Part of a small language model's weights: a variant of SOAP for these matrices.
Each number is 50 + 15 x the weight over its row's rms, rounded and kept within 0 to 99. Layers, rows and columns count from 0. The size before them is the row's rms in percent of the matrix's.

# layer 4 MLP up, 2048x512, rms 0.0697, rows 453-465, columns 256-383
103:49 36 20 29 54 55 54 38 40 14 23 57 25 70 53 82 43 91 51 47 33 53 22 73 61 56 47 30 29 49 51 57 62 53 28 53 55 65 30 61 53 50 50 60 32 54 53 53 59 57 54 47 49 16 43 36 48 60 47 39 65 40 46 37 49 46 37 53 34 70 79 43 48 25 56 33 44 46 48 52 75 44 50 64 64 70 49 52 70 50 59 59 54 56 35 69 25 51 28 64 65 28 47 66 59 66 19 41 39 47 73 50 45 65 27 52 51 58 34 92 33 55 58 70 65 70 45 32
102:42 50 66 51 56 76 48 73 54 62 50 57 46 41 40 49 52 33 67 34 16 54 73 19 34 38 44 35 66 77 53 53 49 46 29 30 50 24 45 36 47 70 33 48 60 59 54 58 32 59 66 31 41 46 56 22 45 71 70 41 67 42 04 80 44 50 50 54 58 40 64 35 56 45 55 59 57 35 66 63 58 40 64 51 55 45 50 42 64 48 72 32 59 61 46 38 53 39 68 40 50 63 56 47 68 35 53 47 49 37 56 88 33 56 67 68 38 74 75 65 33 58 64 30 43 53 50 33
103:67 60 68 55 36 77 75 59 66 52 63 37 67 50 44 19 63 24 25 39 51 51 44 49 70 32 58 53 61 55 58 50 62 55 61 47 72 58 58 48 61 43 54 44 40 47 52 39 49 11 62 14 56 49 42 51 73 60 75 30 36 49 64 77 34 22 47 37 46 48 46 64 37 48 48 43 66 73 49 57 45 39 61 86 37 93 50 59 66 45 44 35 51 57 39 55 47 32 58 41 55 54 68 50 59 62 47 31 59 70 61 34 40 32 40 61 57 30 50 22 26 48 49 66 52 65 82 27
099:26 45 69 62 30 29 41 43 54 69 40 46 53 39 66 36 42 52 65 39 61 41 61 57 60 58 58 42 29 45 47 67 49 48 61 70 49 64 68 39 79 34 58 54 68 44 76 68 28 23 50 72 38 43 61 47 41 56 56 50 53 45 48 46 28 17 56 57 52 62 61 56 53 43 56 50 74 62 67 24 56 67 82 58 50 31 42 48 51 45 34 56 52 30 52 58 35 70 58 76 36 34 30 59 56 61 45 46 55 65 50 32 51 57 57 54 65 45 39 45 55 32 42 41 47 50 68 73
101:55 58 38 54 34 44 44 44 64 62 55 47 62 34 53 42 48 35 51 86 73 64 75 45 52 60 15 60 43 77 77 31 27 71 50 48 60 64 54 34 37 44 68 44 34 39 54 65 44 71 57 41 54 40 37 40 73 31 40 38 46 43 50 43 40 51 42 57 36 28 46 50 48 54 31 49 81 16 50 49 86 64 61 33 45 63 23 34 71 58 50 59 52 46 59 54 38 31 45 57 55 43 25 63 69 71 79 42 59 60 68 83 54 37 51 55 40 33 65 66 48 45 00 46 29 71 41 62
093:38 55 69 68 42 41 41 35 71 45 32 55 53 44 63 66 50 47 46 47 72 13 55 78 72 37 57 60 45 50 39 66 77 44 58 47 12 55 59 42 39 42 42 55 33 49 46 47 50 41 72 43 41 39 64 40 78 36 08 77 70 48 37 76 38 64 46 74 39 50 54 42 38 52 46 55 52 29 34 48 55 99 31 10 52 25 50 42 63 48 46 42 49 40 38 25 46 54 55 48 69 61 46 59 43 51 51 36 51 46 50 76 52 59 20 68 40 50 61 57 49 99 61 60 49 62 40 77
100:75 56 47 76 35 61 21 66 40 32 44 42 65 37 40 38 58 67 62 55 33 54 65 44 48 48 37 18 34 90 57 40 42 50 67 49 59 52 61 22 70 48 31 38 52 61 53 52 56 76 51 31 85 53 37 44 48 64 63 50 59 57 33 56 44 30 51 57 43 68 63 48 53 49 61 58 31 13 53 75 82 47 66 65 79 53 26 66 38 54 33 26 62 55 31 78 68 18 88 24 47 52 41 42 55 40 50 31 53 58 57 52 35 51 71 53 66 44 55 45 55 31 57 50 75 84 59 35
094:50 42 49 34 77 59 53 26 62 61 73 31 50 64 31 23 53 29 63 39 13 55 73 49 63 63 44 54 57 70 37 49 29 56 25 42 39 31 73 51 60 78 39 89 59 69 41 56 25 43 54 68 45 75 47 47 68 71 53 72 48 56 55 68 57 19 51 62 57 43 73 60 36 22 44 55 45 51 62 25 24 56 51 29 44 52 50 51 39 54 46 34 41 48 43 26 48 63 43 44 32 31 56 28 52 47 67 32 56 72 27 51 33 28 26 52 61 55 65 40 58 68 52 56 48 50 71 46
104:38 80 46 61 41 53 41 47 38 57 16 64 56 60 36 34 13 54 71 32 51 30 99 45 28 43 58 56 45 85 35 37 41 68 68 35 43 63 27 47 40 33 68 50 71 45 32 51 56 22 53 45 68 63 51 44 39 63 57 50 58 51 62 50 42 36 55 39 45 32 46 73 66 44 29 78 36 63 46 67 52 53 44 71 23 19 55 52 29 42 67 52 59 19 32 62 24 64 44 66 58 63 67 37 43 51 63 65 47 56 60 53 44 53 58 47 51 35 39 26 75 42 74 46 44 56 37 43
097:36 41 43 42 31 17 22 35 55 76 57 41 31 39 56 61 56 55 63 74 68 42 33 51 29 43 73 46 35 42 61 80 75 83 52 37 48 42 41 31 57 40 73 71 37 48 56 36 44 88 69 46 67 34 31 20 49 43 44 71 57 52 59 29 69 28 08 40 65 47 56 50 57 47 70 69 67 57 74 33 53 66 82 64 49 60 78 51 19 71 44 51 16 42 54 50 86 55 69 47 60 72 43 50 30 56 38 48 57 36 39 65 68 69 48 25 51 62 61 40 57 54 28 76 59 61 43 43
097:55 40 59 39 59 36 55 63 38 48 46 46 56 45 68 32 70 52 73 27 61 35 44 35 36 45 45 65 35 57 61 61 43 52 75 12 57 45 39 44 53 44 64 62 39 46 12 72 37 12 45 48 76 44 52 40 31 37 25 78 31 40 22 49 62 44 48 45 56 09 42 64 44 41 53 39 77 69 54 15 27 52 54 46 45 34 76 56 65 42 42 58 35 52 32 52 42 44 44 32 34 27 40 40 17 52 46 70 73 46 54 21 58 69 74 50 76 56 48 51 42 41 56 40 64 47 57 22
101:25 75 30 64 72 34 44 35 54 55 41 19 26 33 49 41 53 71 70 66 24 46 80 56 43 53 55 63 16 54 37 46 54 21 34 52 55 54 62 41 45 59 33 54 47 37 41 28 67 49 62 78 52 46 53 62 37 58 82 73 23 12 46 51 54 44 46 34 64 33 54 87 37 41 58 54 55 36 49 78 49 43 27 52 46 57 25 56 30 36 44 67 58 61 42 44 70 41 69 54 62 79 53 66 39 72 61 39 45 26 44 31 55 50 74 61 64 53 50 45 66 44 36 56 67 71 51 40
099:44 42 49 90 52 46 44 43 66 43 17 64 42 41 36 51 53 46 32 60 32 86 99 42 75 58 73 62 21 66 44 35 36 65 95 57 62 37 50 43 62 82 37 37 51 47 71 31 44 73 38 34 16 47 67 40 37 71 24 64 42 50 62 64 31 49 57 43 56 26 42 63 48 65 78 49 49 27 36 41 32 18 57 35 28 64 55 35 55 24 67 51 36 46 41 61 35 39 73 26 45 59 39 64 64 57 71 66 57 76 60 43 55 50 63 51 34 42 88 27 50 43 42 30 65 48 26 35
# layer 4 MLP down (transposed), 2048x512, rms 0.065, rows 453-465, columns 256-383
103:39 60 25 62 69 57 40 73 32 27 30 46 33 71 70 55 35 80 22 64 74 78 67 51 47 45 47 40 84 39 41 51 61 48 67 28 38 73 61 51 45 51 45 32 62 12 18 53 66 56 57 46 44 32 48 37 72 52 51 43 58 55 44 52 47 47 85 60 54 53 35 67 41 56 56 38 42 70 50 69 56 52 51 39 31 46 54 64 55 11 48 69 46 46 55 62 56 26 27 68 71 46 53 50 73 17 26 35 55 53 28 46 78 76 72 50 47 48 72 61 58 50 30 59 36 47 53 49
098:73 67 48 46 50 82 43 10 43 33 45 54 58 57 34 34 55 47 41 46 52 39 20 80 48 40 45 42 46 10 35 40 54 53 36 51 43 47 62 59 48 40 72 29 53 12 57 44 32 56 35 59 60 69 65 50 69 42 61 35 34 36 64 40 27 41 40 24 37 61 56 56 55 65 42 64 23 23 72 53 40 52 54 44 63 36 26 56 52 58 58 68 78 77 48 35 39 46 35 57 69 39 54 55 45 50 63 35 40 45 79 36 44 44 67 40 45 54 44 44 43 64 49 70 39 71 44 77
107:04 41 47 65 69 39 35 49 32 27 54 45 50 64 41 31 19 72 54 65 30 71 53 51 43 56 19 64 50 75 84 60 86 70 72 64 67 73 57 43 24 71 46 38 36 56 27 44 60 57 39 49 41 49 57 68 88 46 63 54 66 76 55 38 52 54 66 42 51 72 60 47 27 56 48 59 18 60 39 52 74 61 39 43 22 34 33 74 61 33 37 57 47 35 76 26 47 56 54 82 76 45 49 47 41 59 57 28 48 47 42 49 65 50 35 52 37 28 57 61 35 50 67 73 60 53 84 65
099:45 57 49 49 46 65 61 59 42 55 68 25 48 42 41 66 44 55 27 61 50 56 64 51 57 36 36 59 56 40 40 39 26 82 07 34 56 35 58 79 49 29 61 69 20 48 25 43 56 87 63 19 52 74 57 45 58 52 38 68 50 43 64 64 34 45 79 32 52 55 21 54 26 72 57 38 43 44 77 52 24 45 46 37 63 55 36 38 44 43 66 28 58 78 64 52 44 45 43 53 72 46 44 60 50 68 53 73 31 58 39 74 48 36 53 54 28 47 35 27 51 73 65 26 59 40 71 35
092:62 60 62 69 66 37 38 43 57 58 59 47 41 55 49 61 23 56 61 41 31 40 39 44 34 48 51 49 75 58 56 74 68 36 51 29 24 33 47 53 69 49 29 38 45 36 62 56 41 46 35 42 28 46 59 58 43 66 48 86 37 54 31 44 48 32 58 41 70 79 65 48 71 38 57 40 42 45 74 36 53 45 42 45 50 46 80 39 31 28 41 43 41 70 20 57 68 67 63 31 25 42 62 48 35 37 68 64 71 53 48 37 58 34 33 26 65 54 38 51 72 56 88 50 42 61 70 27
099:80 32 57 67 41 47 40 74 61 59 78 54 44 73 43 49 30 44 26 36 47 22 45 37 40 63 21 48 69 66 60 99 47 68 62 32 36 67 56 57 42 49 51 54 56 54 31 58 53 50 58 20 46 43 27 45 23 36 66 66 58 41 60 27 58 34 47 11 46 48 23 56 44 79 71 58 45 47 46 54 49 40 37 47 36 64 76 39 34 36 23 78 34 37 65 61 45 50 34 65 55 27 60 46 43 50 55 51 31 31 55 49 70 68 47 71 38 51 48 39 60 27 48 37 67 77 43 34
101:41 35 48 31 54 63 79 35 49 49 60 49 69 60 48 58 30 67 36 48 52 24 54 64 74 36 99 69 50 67 51 36 60 31 63 34 38 50 67 60 77 55 51 37 64 61 41 33 50 61 60 66 70 32 64 62 50 38 32 75 76 44 68 64 70 57 54 66 65 35 48 52 43 46 13 45 44 78 34 20 50 47 58 65 55 40 39 56 35 48 59 27 52 46 08 63 32 40 41 63 56 47 61 62 55 59 67 42 66 66 43 40 63 51 43 62 63 55 36 62 67 64 62 58 41 37 23 48
105:29 66 30 34 59 69 61 35 26 68 70 51 42 53 44 40 53 68 37 65 41 36 55 68 50 41 03 45 47 35 40 76 25 35 49 50 65 29 37 36 66 38 45 47 46 44 43 66 46 42 38 64 51 46 22 63 19 66 45 30 38 41 54 47 46 45 46 36 42 37 57 29 39 75 50 51 46 43 37 53 68 34 50 42 58 90 69 64 32 53 65 64 71 78 33 48 46 41 63 42 45 55 55 46 72 56 51 78 60 51 35 86 54 21 67 32 69 57 28 34 52 62 58 26 45 60 59 38
099:37 54 48 23 68 64 64 67 58 57 41 56 66 36 35 60 60 46 53 53 71 66 35 48 77 53 19 09 41 26 82 61 73 61 78 67 12 47 57 57 27 36 61 32 52 65 25 42 58 55 34 17 57 45 32 33 62 27 73 42 54 41 49 56 49 40 64 54 55 45 37 26 32 56 49 37 37 42 53 46 50 75 45 37 70 53 19 66 43 53 19 13 40 51 55 12 32 55 64 65 56 51 24 30 64 53 20 08 58 44 40 69 82 34 38 74 48 36 67 43 57 74 75 62 62 43 47 77
098:67 48 50 47 80 59 41 43 55 40 20 49 35 38 53 55 81 53 36 71 40 46 64 34 59 55 63 31 31 73 46 41 37 48 50 54 50 27 42 70 34 43 20 46 56 39 52 40 77 35 76 37 73 46 52 70 56 29 53 30 49 67 46 64 61 69 39 42 66 34 31 74 49 34 61 70 28 66 67 73 46 19 33 38 71 40 24 49 71 50 62 51 60 49 55 53 57 32 40 48 45 50 79 45 31 32 39 41 23 67 78 51 34 28 62 72 19 31 35 32 51 41 58 46 62 42 69 28
091:81 49 47 62 37 40 63 65 63 75 45 55 45 64 38 17 28 90 73 14 60 30 36 54 70 57 54 46 57 58 84 38 45 71 27 57 60 83 55 48 74 41 51 30 38 66 47 34 81 41 42 78 40 44 63 38 75 62 49 44 43 19 56 68 48 41 61 47 51 87 37 50 74 39 62 40 54 69 41 61 50 43 56 55 50 67 57 25 31 51 54 51 50 51 83 33 46 53 65 78 60 52 30 45 64 53 33 43 42 52 36 64 60 59 61 56 19 42 34 64 63 67 63 36 48 49 35 45
090:91 63 49 55 30 61 57 79 41 53 60 76 62 67 45 34 55 38 49 45 79 42 66 61 49 57 64 36 67 48 64 49 67 40 68 42 55 69 63 54 43 23 66 74 66 67 59 45 15 47 19 79 74 47 67 43 75 24 57 58 72 69 51 47 40 59 29 41 52 72 33 33 49 56 43 51 42 66 34 58 53 62 52 37 73 33 52 54 65 53 64 23 40 44 45 35 38 39 31 39 31 21 46 33 55 38 70 52 26 91 72 48 55 65 45 43 43 33 38 48 27 62 53 22 51 44 54 87
105:28 67 38 73 52 72 49 66 45 45 66 63 43 58 26 35 50 21 40 38 48 63 27 34 42 49 45 48 67 71 37 75 32 50 62 51 54 32 23 66 29 50 74 79 53 52 75 68 49 68 73 50 58 20 43 27 59 64 43 15 62 69 38 43 75 53 34 51 51 49 66 60 38 32 84 35 77 60 36 54 55 42 51 40 42 72 43 60 39 69 55 30 48 27 14 39 78 27 35 64 31 57 54 44 25 61 53 33 53 47 40 79 48 51 27 49 49 48 29 63 26 70 38 26 12 42 55 38